From a checkpoint of a small transformer trained on Wikipedia.
Training: a variant of Muon for these matrices, 6579 steps.
Each number is 50 + 15 x the weight over its row's rms, rounded and kept within 0 to 99. Layers, rows and columns count from 0. The size before them is the row's rms in percent of the matrix's.

# layer 2 attention output (transposed), 512x512, rms 0.058, rows 99-127, columns 320-383
104:32 38 37 61 74 81 71 44 40 59 71 39 37 44 22 53 35 57 57 63 32 25 75 79 52 40 86 66 43 72 47 37 87 36 61 53 62 38 44 59 69 60 62 63 35 66 36 50 31 45 75 28 50 46 79 55 41 34 55 45 46 69 81 42
096:55 63 40 54 43 28 62 33 39 53 38 56 46 29 22 42 58 51 48 50 51 72 26 59 59 80 25 24 54 59 64 62 13 51 44 27 49 45 40 67 39 66 44 88 34 59 64 49 35 64 67 43 34 20 30 72 54 37 57 63 52 55 56 14
099:68 29 55 62 54 39 54 45 22 69 25 52 67 19 44 37 66 56 83 29 70 48 15 41 46 56 61 63 46 54 72 85 49 41 51 54 25 53 53 83 48 54 39 49 32 60 58 62 63 14 40 40 57 07 56 36 44 51 46 55 24 36 47 50
102:61 20 33 42 27 58 46 31 46 29 63 42 31 50 49 30 16 64 56 44 47 48 45 00 77 40 57 73 50 46 41 61 47 64 33 55 66 61 29 55 29 61 71 69 45 38 46 68 46 54 42 35 42 38 49 21 60 55 49 49 62 40 66 52
103:47 63 41 85 43 54 36 41 43 46 65 53 44 41 46 40 67 35 42 59 40 50 33 81 38 42 42 52 28 37 70 42 38 60 82 62 12 29 52 75 44 56 10 66 38 54 50 25 38 42 21 44 25 19 51 58 50 28 58 42 65 69 59 46
098:33 43 50 55 48 45 52 50 40 35 55 46 40 57 34 56 52 53 85 42 71 82 75 38 52 55 47 58 50 46 42 26 38 42 24 76 32 32 40 70 36 47 81 51 81 29 62 50 51 66 38 25 33 40 57 64 75 25 40 18 86 14 43 04
102:63 66 72 49 35 48 37 63 48 69 47 56 43 79 54 56 39 29 43 58 60 31 54 50 47 22 81 74 23 48 17 64 63 58 61 53 59 53 69 43 64 45 36 46 64 26 84 64 86 64 32 67 27 63 24 42 39 66 29 71 56 44 67 56
096:41 54 38 68 51 61 44 33 72 42 58 55 31 55 43 44 70 48 48 64 45 84 60 34 62 31 62 47 40 51 37 73 47 52 59 48 59 73 48 56 62 55 62 55 52 70 18 62 56 41 66 40 45 45 58 34 58 67 68 50 46 51 51 45
099:78 47 47 43 23 48 53 60 75 44 56 54 55 33 40 50 19 42 39 53 22 36 52 16 37 53 52 43 16 50 36 45 27 42 32 57 41 73 44 40 31 60 42 52 46 51 67 57 62 54 65 53 66 57 44 45 44 41 45 34 89 61 33 49
096:41 65 41 19 68 53 51 61 31 37 16 69 59 58 42 65 57 57 46 47 45 30 71 60 67 59 38 36 78 60 40 60 59 71 27 70 41 76 59 51 66 71 58 54 58 34 42 20 41 91 51 45 45 89 63 26 68 53 51 52 40 43 35 47
103:44 60 25 42 76 56 80 71 44 43 45 51 20 48 60 39 62 75 40 46 55 52 59 60 57 60 60 63 45 81 58 65 57 60 77 09 58 53 34 32 59 33 49 70 31 59 34 42 24 26 59 42 43 41 34 58 37 55 37 59 65 56 35 80
104:57 55 51 56 49 74 39 52 59 56 67 62 47 50 50 39 69 52 58 53 52 58 36 54 46 21 35 31 74 59 52 42 38 52 73 42 67 49 77 32 61 53 35 56 67 58 55 55 80 32 07 66 25 50 22 21 36 59 52 45 58 68 47 39
103:21 28 47 38 52 63 56 55 66 59 67 48 43 39 50 64 72 46 77 46 48 42 50 72 44 76 37 42 37 44 39 55 57 70 60 35 73 40 49 58 27 35 52 30 36 12 70 53 42 48 60 70 60 50 52 59 40 53 44 66 03 51 60 61
099:63 69 46 33 40 39 47 45 28 70 61 54 53 60 45 28 34 16 40 49 56 44 42 46 54 74 28 59 42 62 31 47 48 42 60 65 42 61 59 58 63 59 61 76 75 66 35 61 55 56 43 31 63 49 41 52 52 50 45 63 64 68 82 51
098:21 40 20 48 56 46 39 47 86 72 75 42 64 62 60 51 64 72 29 91 31 67 61 50 47 83 59 42 37 25 70 46 42 67 52 54 48 66 30 42 74 57 52 53 36 46 38 24 35 43 33 66 43 33 34 68 42 36 30 52 69 47 64 04
101:44 32 63 38 51 54 65 53 56 74 56 87 44 77 61 61 37 66 54 37 52 34 48 43 61 28 41 48 66 58 30 60 51 75 63 61 66 54 51 61 54 56 49 56 80 44 70 37 41 57 60 32 39 83 62 54 50 48 48 44 54 36 39 49
098:21 51 53 43 27 50 72 25 55 41 42 42 90 52 46 59 30 28 54 56 37 58 42 54 54 61 43 19 52 40 47 62 39 40 40 47 67 51 49 69 13 50 21 38 55 53 53 29 55 43 44 64 54 64 65 55 44 64 60 56 55 36 25 42
095:64 44 44 58 52 49 34 64 56 58 49 44 50 42 48 24 51 68 27 34 74 48 56 82 65 45 54 39 57 50 48 42 29 50 61 50 66 63 58 63 48 41 54 43 44 50 58 64 53 47 75 28 72 52 52 43 33 81 67 63 44 46 63 54
104:75 38 54 44 45 37 37 49 26 62 45 36 57 29 55 43 58 62 89 15 22 30 41 66 58 55 65 41 44 44 12 56 20 43 28 38 56 45 51 68 40 18 61 50 49 57 56 54 69 72 44 69 56 77 67 66 79 40 76 40 52 30 54 34
099:62 37 56 42 56 83 45 45 46 55 19 43 37 74 58 41 23 55 82 40 52 56 47 49 37 46 52 44 24 33 28 28 31 46 42 32 55 67 59 57 34 46 40 41 47 44 64 45 37 60 47 97 48 38 63 37 46 63 56 35 35 07 53 72
098:66 44 11 40 40 54 36 61 30 37 54 74 53 23 32 40 48 67 50 40 60 55 49 16 49 44 44 59 42 46 51 58 37 43 30 49 62 37 74 36 28 56 37 88 58 64 57 51 20 62 67 41 47 36 74 57 63 64 45 61 72 41 44 63
097:62 57 34 63 26 49 58 63 53 56 53 26 50 57 79 62 38 84 37 73 61 42 67 34 46 43 72 44 40 63 43 41 38 47 60 42 78 45 50 61 33 76 46 64 65 48 50 07 76 32 53 63 44 61 54 17 53 57 53 46 58 33 41 37
095:40 39 55 39 49 65 49 39 45 41 35 37 49 31 62 45 43 36 53 36 41 55 54 56 32 37 52 36 37 22 23 66 54 45 51 63 18 47 37 20 75 50 46 42 51 32 44 47 53 68 61 50 49 46 65 46 44 39 46 61 47 60 54 44
099:99 40 44 77 41 39 28 44 29 29 58 50 31 58 51 56 41 58 50 56 60 43 63 68 52 32 60 78 48 40 75 70 51 46 75 11 44 34 79 16 56 59 66 42 62 36 35 54 50 39 31 05 29 47 37 61 52 50 36 53 42 53 39 51
099:53 50 63 54 26 41 38 63 61 49 42 46 60 41 67 28 50 29 57 54 22 30 40 68 87 77 56 38 64 85 27 43 53 68 29 29 39 47 51 46 42 66 58 86 53 39 36 28 46 71 50 38 37 53 47 54 35 52 62 79 61 42 62 64
095:49 58 51 39 56 70 53 57 82 43 44 30 45 46 49 44 87 57 55 48 46 47 40 33 32 42 69 76 54 42 40 64 58 38 76 70 56 34 61 71 40 64 48 41 74 38 57 22 72 43 46 16 44 67 70 38 57 41 42 33 42 68 58 73
099:61 63 78 67 41 48 32 56 59 45 54 80 49 35 24 45 48 39 66 39 54 36 51 43 47 56 36 84 79 64 36 47 61 44 45 63 50 42 78 11 79 40 74 45 25 33 33 73 43 53 67 50 57 42 68 61 13 56 44 39 07 58 53 74
101:37 48 24 38 31 60 66 23 61 56 33 47 69 48 64 80 62 54 31 42 61 51 37 20 47 64 82 61 73 57 45 51 45 58 63 68 59 58 80 32 65 66 35 63 51 61 59 51 55 31 55 50 57 45 63 51 55 67 64 44 51 42 46 37
100:74 48 51 54 38 51 32 63 59 63 33 57 68 43 17 73 77 24 66 36 39 47 26 37 53 58 36 53 57 72 30 45 71 56 61 59 42 66 80 69 57 41 14 52 24 53 18 38 63 73 62 42 35 85 43 34 67 58 60 34 34 45 60 41
# layer 2 attention value, 512x512, rms 0.0443, rows 100-127, columns 320-383
091:22 42 50 73 56 58 39 53 56 52 49 29 28 22 21 53 53 51 29 48 15 73 54 52 35 83 38 56 50 34 28 60 57 39 32 70 64 32 29 39 55 61 59 52 60 70 34 62 44 38 46 40 66 55 77 30 52 60 37 45 36 46 57 65
093:42 62 67 39 40 23 60 64 59 39 47 34 44 54 42 57 37 27 33 84 56 33 67 59 49 47 33 56 33 55 60 43 55 44 73 25 56 51 66 45 69 64 73 75 40 47 57 52 61 42 39 50 42 70 53 79 35 58 35 16 31 51 10 37
094:26 59 21 42 41 29 42 53 66 52 81 46 36 44 57 24 59 36 37 53 28 45 73 60 49 65 39 71 44 25 45 50 41 50 48 49 43 68 23 54 37 39 58 71 68 78 62 59 28 64 71 48 49 46 74 59 21 59 51 53 48 59 46 49
096:36 27 45 48 73 38 38 54 58 29 56 23 61 73 79 59 24 69 68 32 55 53 42 75 42 34 65 36 57 36 57 58 38 42 26 38 37 33 38 77 58 47 68 55 47 48 53 13 47 69 43 63 38 38 50 19 66 59 46 60 37 50 33 46
092:56 87 48 55 50 66 51 49 72 25 33 78 29 65 38 53 41 44 43 50 71 28 51 57 43 72 45 41 75 35 40 83 37 46 76 29 39 49 76 54 51 34 48 82 48 65 34 47 40 51 49 68 49 48 46 34 33 72 71 81 42 39 74 75
094:48 39 61 54 64 38 47 57 38 58 53 29 66 40 47 27 33 66 30 49 57 62 48 42 49 85 59 62 68 54 75 54 65 49 32 63 72 30 47 41 22 42 68 46 64 77 80 55 46 42 32 61 65 61 66 32 39 17 45 53 52 37 72 38
089:36 57 42 78 72 51 71 20 59 50 45 57 42 33 43 54 52 41 56 63 47 37 53 38 55 60 62 61 47 41 51 43 43 65 43 48 46 64 38 40 47 88 58 60 46 54 52 34 37 40 23 50 49 67 51 73 64 36 51 62 50 41 51 40
089:41 47 25 35 58 53 70 52 52 68 45 61 59 52 33 62 41 66 36 60 42 34 44 71 55 68 83 60 44 45 55 66 57 31 68 59 58 37 45 66 45 67 39 47 50 47 51 50 48 45 62 41 48 42 37 53 35 73 54 59 59 22 16 59
092:72 22 53 40 39 58 29 69 29 50 71 84 28 36 40 42 59 39 54 68 58 55 66 33 48 56 57 64 72 39 58 52 68 57 40 43 64 63 43 38 45 52 71 57 56 59 22 27 62 50 47 89 82 61 28 48 13 62 63 39 62 56 46 49
098:47 52 48 51 75 34 37 66 51 61 49 47 79 58 59 51 52 58 56 56 35 26 60 29 41 46 50 19 49 60 45 16 61 42 49 50 22 34 60 67 45 24 25 25 66 39 41 38 26 58 33 53 33 67 64 55 64 36 65 49 40 34 45 26
097:44 51 45 60 30 58 40 70 33 66 81 14 33 50 25 45 58 57 33 33 56 43 44 57 58 70 56 55 78 39 46 67 51 33 35 44 41 35 49 39 26 61 60 58 54 57 71 50 48 40 48 41 54 62 53 32 45 48 45 59 49 55 58 57
092:68 41 73 56 55 59 41 39 62 55 44 65 35 50 56 49 56 51 60 56 49 41 53 49 60 30 76 59 42 45 45 45 51 48 25 35 49 47 68 27 74 43 52 83 44 55 57 48 48 35 57 53 62 52 44 46 48 24 61 78 47 82 50 66
095:42 42 58 54 48 36 63 47 52 46 45 45 48 73 57 00 28 49 57 55 50 18 47 64 81 61 65 72 32 44 53 54 38 56 57 68 96 61 44 50 25 61 51 77 36 36 30 15 49 46 70 45 23 49 13 66 46 32 64 63 60 51 57 58
092:63 49 51 47 65 36 32 61 62 32 50 46 50 59 33 42 52 42 47 64 46 50 51 70 50 46 36 34 24 43 39 54 63 57 46 35 47 26 54 46 15 37 84 43 44 31 76 57 46 65 40 59 28 39 57 33 31 33 61 57 46 68 36 61
096:29 24 67 47 78 47 59 55 43 51 23 40 53 55 51 42 69 55 50 43 43 44 40 59 60 71 25 92 68 57 55 42 57 62 53 30 24 55 34 31 69 45 09 39 80 61 13 36 64 61 38 52 55 44 64 58 37 42 41 54 62 47 51 35
096:29 64 62 52 46 52 63 83 57 09 50 46 51 33 36 35 49 25 49 50 36 32 25 66 51 40 34 47 43 24 34 77 67 42 32 50 58 44 44 43 61 29 71 59 44 52 36 40 55 63 47 55 44 40 74 50 34 55 50 39 40 58 69 84
088:56 83 32 37 47 41 55 33 57 57 62 41 79 58 53 35 55 22 31 08 34 60 62 16 57 17 56 38 48 25 64 37 57 51 33 59 43 68 42 60 34 66 20 54 47 69 43 40 64 51 35 76 60 45 71 40 57 27 35 54 25 37 69 36
100:69 35 67 36 48 31 53 46 50 46 48 59 42 71 62 46 47 65 49 57 58 42 48 40 35 50 22 34 55 39 54 39 48 52 44 44 50 52 45 54 50 39 53 95 79 52 40 43 25 48 50 59 67 14 33 44 44 50 86 45 59 66 65 53
096:34 34 38 78 40 51 47 79 52 06 59 35 48 58 55 53 75 46 29 50 46 33 34 44 25 54 56 63 48 31 54 49 55 47 51 68 46 42 42 29 54 49 36 42 41 53 52 75 56 37 69 68 53 77 55 66 61 42 43 49 69 18 41 51
088:44 56 56 55 51 49 78 25 39 38 43 39 38 55 76 55 42 52 46 69 28 19 53 63 79 38 36 73 62 53 47 54 29 28 46 52 64 54 45 78 65 39 57 56 34 89 74 60 79 39 80 54 61 50 91 76 38 58 21 46 56 30 26 47
091:43 47 50 52 61 43 56 50 59 35 55 53 55 38 32 22 22 45 73 57 51 38 19 40 62 41 00 47 45 77 45 47 62 46 48 40 40 08 24 46 42 42 05 78 56 54 39 37 40 55 65 31 49 68 53 48 48 69 61 55 43 68 24 65
090:35 35 37 42 51 54 52 50 74 57 53 21 48 67 67 34 39 58 28 41 46 48 55 57 60 44 76 32 73 34 50 49 75 41 58 41 40 80 77 95 37 48 42 44 74 29 61 31 53 44 37 38 54 48 68 69 85 41 48 61 80 60 51 61
092:61 45 44 61 70 26 50 98 66 49 56 45 42 82 27 45 65 45 68 47 50 54 45 26 45 19 47 42 64 59 45 42 43 28 20 24 58 45 53 53 76 37 33 79 59 48 40 53 63 29 58 65 51 37 60 65 35 40 46 13 67 41 35 58
093:58 29 51 35 53 65 49 34 34 60 43 46 49 40 67 44 54 35 74 42 88 55 41 72 55 23 55 75 60 16 44 66 68 31 46 47 67 53 65 64 49 54 30 38 38 76 58 20 46 54 62 32 63 39 60 65 36 63 41 63 58 58 41 65
089:62 70 57 66 67 51 37 58 25 20 43 42 48 47 46 79 96 65 62 33 36 63 78 49 67 34 42 69 79 61 86 69 57 86 48 56 45 73 52 38 49 53 52 38 55 59 39 44 50 46 60 41 46 47 51 69 53 64 52 55 60 52 48 55
092:45 37 58 30 42 47 61 60 79 46 31 32 63 64 54 25 29 53 45 65 66 57 49 67 31 24 50 23 58 62 58 57 41 51 55 61 42 73 26 53 32 69 64 38 34 63 59 70 68 37 35 40 82 75 64 61 63 38 62 34 57 49 33 42
094:64 59 38 57 36 30 65 59 61 22 32 61 33 34 32 82 49 28 67 55 47 76 58 78 66 31 56 55 43 60 69 54 47 64 47 62 69 63 19 49 66 44 53 66 46 92 37 39 50 45 55 33 50 55 47 59 12 30 64 57 41 74 51 51
092:70 66 45 33 48 68 79 45 42 35 38 36 43 39 61 28 68 43 59 33 45 75 67 70 62 36 93 60 45 69 58 54 55 45 47 80 44 43 48 25 62 73 20 71 48 34 24 70 41 20 28 75 66 47 59 65 61 38 33 54 44 43 60 55
# layer 2 attention query, 512x512, rms 0.039, rows 128-153, columns 320-383
080:40 47 50 55 50 71 46 46 74 30 54 45 60 65 63 43 68 61 32 63 63 77 45 62 34 25 62 51 36 34 36 58 46 69 46 66 48 54 52 46 50 52 53 67 63 50 68 69 51 59 47 61 58 44 68 54 49 77 70 66 52 31 28 34
105:55 51 31 29 49 55 43 65 43 37 66 56 20 59 59 67 63 54 44 33 38 54 62 52 59 27 23 34 49 31 31 55 38 57 46 40 33 48 55 35 26 36 31 70 58 39 57 65 49 50 67 50 58 37 20 66 60 40 65 44 73 61 72 37
092:30 56 47 44 62 52 65 38 51 43 40 25 41 48 24 43 63 68 53 68 28 74 55 48 30 38 50 33 69 26 57 64 66 55 42 37 26 34 71 19 59 17 34 63 38 44 59 44 34 59 34 60 53 56 56 75 62 49 54 33 66 41 53 58
098:51 41 60 31 65 29 42 45 40 73 56 64 33 53 76 47 61 66 49 28 57 72 42 56 60 13 46 22 50 50 48 63 54 52 68 70 36 29 44 70 65 57 25 44 32 62 19 85 57 47 43 53 87 33 61 54 36 19 36 61 72 40 46 66
102:46 51 59 55 51 54 61 67 61 67 66 40 31 56 35 25 54 60 63 54 37 37 56 49 72 88 34 25 32 85 39 48 52 50 68 47 50 65 45 37 44 58 52 27 80 42 42 65 35 42 68 45 47 65 43 41 64 15 76 56 60 12 66 66
103:53 35 42 46 44 26 53 35 76 42 39 53 73 54 58 47 50 26 42 60 45 32 52 56 39 39 43 48 60 39 67 52 61 53 57 36 33 13 45 46 69 70 58 49 71 59 48 41 47 52 58 28 62 22 41 49 54 35 48 46 85 51 38 37
093:43 15 64 32 69 50 46 69 75 21 65 51 51 43 53 41 57 53 47 54 39 90 35 56 40 66 78 48 58 49 70 45 49 36 40 59 51 59 51 38 47 17 62 45 41 50 58 59 70 58 49 43 53 80 63 51 58 43 47 49 94 41 55 54
094:14 36 56 56 26 37 59 64 62 84 36 49 62 48 67 37 50 51 39 53 46 59 68 69 13 46 42 76 43 25 54 52 42 38 39 34 39 52 48 35 64 46 45 40 74 83 37 42 37 53 75 59 53 35 54 56 54 36 50 41 56 45 67 52
098:35 39 28 47 42 66 43 53 23 54 51 46 49 39 72 71 62 47 66 50 35 48 52 27 54 38 78 54 28 45 72 76 42 65 52 61 40 69 38 50 33 25 31 70 60 53 75 56 65 47 54 65 34 32 62 61 46 60 50 60 55 51 39 30
104:30 65 49 49 42 67 58 49 52 54 55 56 80 62 20 70 43 34 67 58 61 32 36 53 53 58 72 37 75 76 55 52 41 48 54 26 36 41 50 66 62 43 36 54 46 41 32 57 29 35 54 56 65 54 21 71 51 46 44 51 73 61 65 49
100:45 67 51 77 32 52 39 47 54 43 57 25 44 18 63 53 24 60 31 50 32 59 42 66 39 73 56 60 28 28 67 73 58 35 61 48 29 61 71 61 51 70 31 78 39 36 44 40 34 71 57 39 49 28 48 33 45 30 35 51 58 55 63 38
111:36 36 66 45 77 57 47 34 50 42 67 52 36 41 48 31 80 38 56 61 66 68 73 62 70 45 47 32 41 39 50 55 19 16 60 38 52 31 54 66 36 36 29 47 33 54 40 55 66 41 87 59 21 69 25 55 32 68 64 45 63 70 51 47
097:50 33 59 58 58 65 51 85 88 58 40 55 25 52 68 44 36 28 42 49 75 79 37 60 32 40 52 66 50 52 32 52 51 68 42 64 36 55 68 62 44 29 43 39 49 54 61 54 57 59 60 42 65 48 66 36 22 49 72 22 48 47 50 46
098:36 59 38 36 56 49 45 49 32 37 63 54 65 41 53 88 60 61 43 46 18 64 34 37 49 36 39 56 37 52 22 82 47 50 38 40 48 26 40 35 54 57 59 48 56 39 65 19 65 47 35 79 52 72 37 48 82 51 76 71 64 32 43 56
100:67 64 53 16 51 62 34 71 52 49 44 45 60 70 56 69 60 48 63 41 30 52 55 52 37 54 44 75 49 54 37 56 27 39 48 45 33 47 26 27 33 51 43 69 43 27 44 04 57 54 58 70 33 75 16 64 61 54 30 60 65 57 48 60
097:45 48 56 70 27 62 67 55 44 80 69 53 21 50 66 41 39 29 49 56 34 40 49 50 54 49 59 76 48 29 38 65 26 77 86 53 21 55 57 56 39 39 41 52 43 64 50 33 45 62 31 51 72 40 81 29 67 73 54 43 30 41 44 35
112:30 43 44 59 38 55 60 65 36 73 70 41 70 62 49 47 53 55 14 48 55 32 41 39 49 36 34 51 39 54 47 31 24 32 47 56 44 57 57 47 36 39 36 37 48 54 36 50 51 15 34 50 72 44 55 34 53 34 34 41 46 38 32 34
106:56 40 38 73 37 48 40 65 23 32 33 73 33 48 40 52 51 21 42 67 45 62 60 50 58 51 67 19 19 86 49 49 51 27 09 44 42 42 34 46 38 41 45 41 42 38 49 55 57 56 41 46 37 54 94 82 42 48 54 65 80 44 61 44
111:46 62 32 62 48 43 53 47 49 43 23 29 44 42 29 68 51 43 39 36 32 45 51 29 60 39 55 55 21 40 43 46 48 45 56 29 46 42 60 56 37 46 47 44 26 07 06 45 61 37 67 55 43 59 39 48 49 10 44 39 42 66 67 44
100:48 45 44 50 54 61 38 64 67 37 41 27 55 46 43 10 68 86 39 33 55 55 54 50 53 51 59 55 31 63 34 65 69 54 42 33 60 44 36 25 72 58 67 50 50 60 52 65 49 40 39 68 43 55 40 36 39 49 41 47 45 45 74 44
110:57 14 60 33 57 28 36 63 56 36 46 41 88 46 44 66 66 36 61 51 31 38 41 28 78 76 34 25 43 59 61 44 46 25 36 25 62 46 47 53 34 42 36 67 23 53 32 35 45 43 46 88 27 47 74 55 61 20 39 48 34 38 73 48
107:30 55 79 43 36 70 67 33 62 40 53 49 59 56 41 54 68 42 48 64 73 36 59 42 45 70 36 58 59 58 31 31 47 70 61 57 43 59 73 30 47 42 33 38 62 61 27 55 16 36 25 51 63 41 57 35 72 50 50 52 12 61 63 59
111:41 63 49 62 50 48 76 30 63 53 55 18 62 54 32 54 46 90 69 52 56 42 59 47 47 54 39 40 64 26 38 52 13 55 69 39 11 54 65 35 46 63 59 47 24 18 42 50 57 68 50 67 33 66 79 33 43 46 73 47 60 50 58 71
108:66 56 50 43 53 43 53 53 46 56 47 23 49 41 66 47 29 40 58 47 90 69 63 70 40 12 53 51 54 76 25 52 61 48 74 43 10 38 56 48 50 68 48 55 57 43 49 61 43 56 42 53 51 48 74 44 73 51 68 40 51 39 58 43
104:44 54 62 54 69 58 63 55 20 54 57 44 44 76 60 34 77 31 37 30 17 70 71 49 45 55 26 46 32 30 34 60 59 50 38 73 41 46 61 26 45 46 48 51 41 53 74 49 67 76 39 77 48 51 24 54 39 19 50 49 54 41 54 54
100:50 26 56 40 50 63 45 64 40 71 50 52 71 36 33 53 74 25 59 39 18 36 26 34 56 31 38 59 76 48 58 60 52 55 43 46 60 68 40 70 29 58 68 26 25 43 25 62 59 58 41 62 34 43 38 34 44 35 58 46 60 52 50 40
# layer 2 attention key, 512x512, rms 0.0396, rows 128-153, columns 320-383
081:33 48 47 34 60 59 60 47 55 42 28 55 50 47 47 42 65 52 64 40 33 34 45 71 32 66 51 80 38 65 62 27 52 36 48 47 50 67 58 36 56 54 50 26 43 51 58 52 47 59 62 51 35 60 60 51 68 42 44 66 39 71 38 37
089:41 29 52 67 47 54 65 59 56 59 59 41 23 49 67 24 51 46 58 52 61 71 54 53 57 23 52 45 36 43 07 58 50 22 35 53 39 45 34 56 38 58 32 38 51 75 49 88 56 17 47 48 48 28 28 67 24 47 57 50 54 45 67 58
092:64 59 46 43 35 31 59 34 35 61 60 42 57 23 36 72 53 27 56 24 39 28 52 72 42 74 26 62 56 29 57 61 62 76 49 35 70 53 72 52 24 59 66 38 46 47 36 41 49 62 45 55 42 63 41 06 69 61 69 46 39 53 29 39
097:49 63 51 52 37 57 49 48 83 31 69 37 51 60 63 44 27 69 33 53 15 35 65 54 55 39 36 30 28 32 69 50 44 67 55 55 63 42 58 17 52 55 25 62 31 71 57 67 52 35 72 58 25 54 40 36 56 42 60 46 51 59 27 50
100:67 50 57 59 71 33 57 40 48 61 39 23 58 45 59 64 34 52 41 47 65 68 44 51 59 60 51 47 66 33 33 41 30 41 83 75 46 31 29 62 63 61 39 65 42 99 60 78 46 79 36 43 35 45 40 45 36 33 57 41 31 41 65 29
098:44 62 64 70 53 27 56 48 46 62 75 44 17 49 56 43 99 60 45 59 56 81 61 17 56 37 66 42 46 47 56 55 51 33 24 57 48 41 86 44 83 46 25 46 56 47 49 26 56 70 64 67 47 41 41 21 50 53 50 45 64 59 57 41
101:49 52 36 40 54 91 21 38 27 59 65 44 44 52 16 43 48 55 38 68 66 54 54 38 40 54 43 56 48 25 78 52 65 51 61 65 49 44 31 63 80 49 60 34 55 47 32 54 70 49 17 63 68 49 57 57 59 76 59 59 66 56 71 56
098:62 46 54 44 60 31 50 61 53 47 51 72 58 46 41 89 41 76 46 37 37 51 26 25 39 63 68 32 62 86 48 50 53 63 53 42 59 36 61 37 55 13 73 52 60 42 33 70 67 60 45 54 42 56 66 63 44 65 41 62 62 50 51 82
108:31 52 53 69 29 35 35 53 58 60 48 25 48 64 70 50 48 46 55 27 60 42 28 55 33 49 52 49 64 26 32 80 66 52 64 27 51 46 40 53 35 83 57 48 27 51 34 41 31 59 64 71 59 56 41 61 15 47 63 18 49 61 45 67
104:46 45 86 26 76 41 58 26 57 29 47 54 50 43 44 60 49 34 61 61 64 38 52 52 46 55 41 72 37 55 58 33 55 44 34 63 64 55 65 38 16 50 63 43 60 43 65 37 38 55 65 63 37 70 65 48 38 50 68 81 75 54 54 58
098:50 67 17 31 58 44 74 42 44 37 40 44 78 37 52 65 46 61 41 44 41 41 58 47 57 51 84 51 65 47 29 51 78 39 44 76 56 75 33 49 74 25 72 54 46 57 46 11 73 15 57 46 44 58 33 69 76 62 64 33 29 46 35 40
109:75 18 50 54 50 58 32 82 43 80 63 46 48 39 41 55 46 77 41 57 47 50 61 29 52 41 55 50 42 34 61 27 50 63 27 83 18 75 49 53 18 47 46 56 58 37 56 57 42 54 36 34 54 58 20 50 44 52 33 45 45 39 54 11
097:31 26 33 53 32 53 72 48 30 78 51 57 24 32 57 58 56 18 45 65 43 21 71 45 33 31 25 30 51 81 59 65 43 53 44 60 75 51 35 46 49 57 46 64 48 47 58 69 73 60 68 62 38 59 64 33 48 68 46 64 57 33 07 49
101:59 32 49 60 56 34 70 43 42 42 36 55 42 34 47 65 32 44 44 64 35 35 61 62 30 51 55 45 33 58 54 34 47 52 77 57 55 52 49 58 40 48 41 47 54 45 00 24 44 63 58 28 35 48 27 46 40 65 49 38 28 54 47 54
098:44 65 93 55 61 51 43 51 70 62 67 14 31 40 57 34 41 48 57 73 87 40 55 63 54 35 43 61 76 32 63 30 43 47 41 59 61 44 58 33 46 68 42 79 56 57 53 34 57 29 59 38 56 67 41 62 69 19 73 37 61 40 56 59
103:43 48 59 33 41 28 32 59 26 49 53 67 59 60 33 50 58 69 45 61 53 43 53 72 24 85 48 30 41 48 67 62 80 23 53 72 44 49 27 67 26 43 62 52 69 65 37 42 82 57 60 56 37 66 42 65 61 46 73 46 42 63 47 56
106:64 55 42 55 47 75 54 31 77 44 59 48 65 45 47 52 67 57 57 40 34 66 66 80 59 57 46 46 39 60 55 48 51 73 67 54 49 63 42 26 41 60 48 44 63 57 42 91 54 54 53 67 45 50 32 79 63 85 45 34 32 84 37 59
108:43 73 43 51 58 28 57 40 55 39 76 48 35 40 83 42 18 49 65 02 54 53 54 82 39 49 64 56 42 47 36 67 54 71 57 65 59 65 66 54 50 54 64 35 46 61 35 59 70 47 48 40 60 36 21 61 80 37 67 59 74 26 29 79
107:80 26 70 28 48 38 63 55 19 64 47 21 40 45 61 75 90 33 68 74 51 57 64 54 54 54 38 53 37 45 82 46 30 46 20 49 51 57 49 50 65 64 50 41 52 81 72 52 54 24 53 69 69 67 41 55 66 60 59 55 50 42 58 77
104:76 49 56 55 75 38 48 35 58 51 30 69 53 51 64 23 37 29 45 54 61 40 61 52 66 38 65 46 40 82 51 62 20 57 54 43 33 34 41 48 49 63 44 25 78 40 11 41 49 38 63 49 52 52 67 48 54 51 65 41 67 44 47 45
108:82 65 42 45 41 46 35 34 53 34 44 35 33 61 64 63 33 42 32 72 51 59 67 38 60 45 52 40 60 54 18 16 64 64 41 69 43 56 49 40 37 69 60 39 58 44 49 17 55 40 70 63 59 44 37 61 42 44 37 58 66 37 40 46
105:70 60 63 41 88 34 90 55 38 59 50 47 26 53 45 63 44 57 52 63 33 30 66 45 63 22 32 62 65 34 56 64 60 39 55 40 53 51 56 60 36 47 74 48 51 53 58 23 40 33 62 69 58 43 58 57 54 90 61 47 66 52 43 44
111:74 78 78 61 57 39 54 74 51 67 46 49 57 34 62 38 64 31 51 59 44 66 41 53 44 43 34 42 43 73 51 61 40 19 60 45 63 44 75 37 57 40 45 33 77 68 32 43 29 44 47 31 34 39 61 55 46 70 77 34 52 38 35 55
105:79 49 54 52 54 46 43 56 36 36 64 44 55 60 42 61 33 58 48 72 64 44 31 48 46 56 39 69 97 68 74 54 48 52 23 49 59 53 54 71 80 55 40 46 60 61 39 83 30 41 47 53 44 49 62 79 51 69 58 48 39 44 78 74
104:43 34 70 53 46 42 35 40 50 61 24 57 50 39 39 39 66 43 42 77 49 58 60 55 49 32 81 51 64 62 67 45 51 29 56 59 57 52 47 64 30 42 42 45 47 86 20 44 54 39 62 47 76 42 58 45 65 40 49 40 35 62 48 47
106:43 60 52 46 38 32 62 60 33 35 55 36 59 72 30 75 28 34 49 53 43 44 43 52 41 44 43 40 56 24 57 30 52 23 63 58 49 29 56 45 50 63 67 43 59 46 75 61 36 79 35 33 68 44 51 55 40 59 44 71 36 50 60 41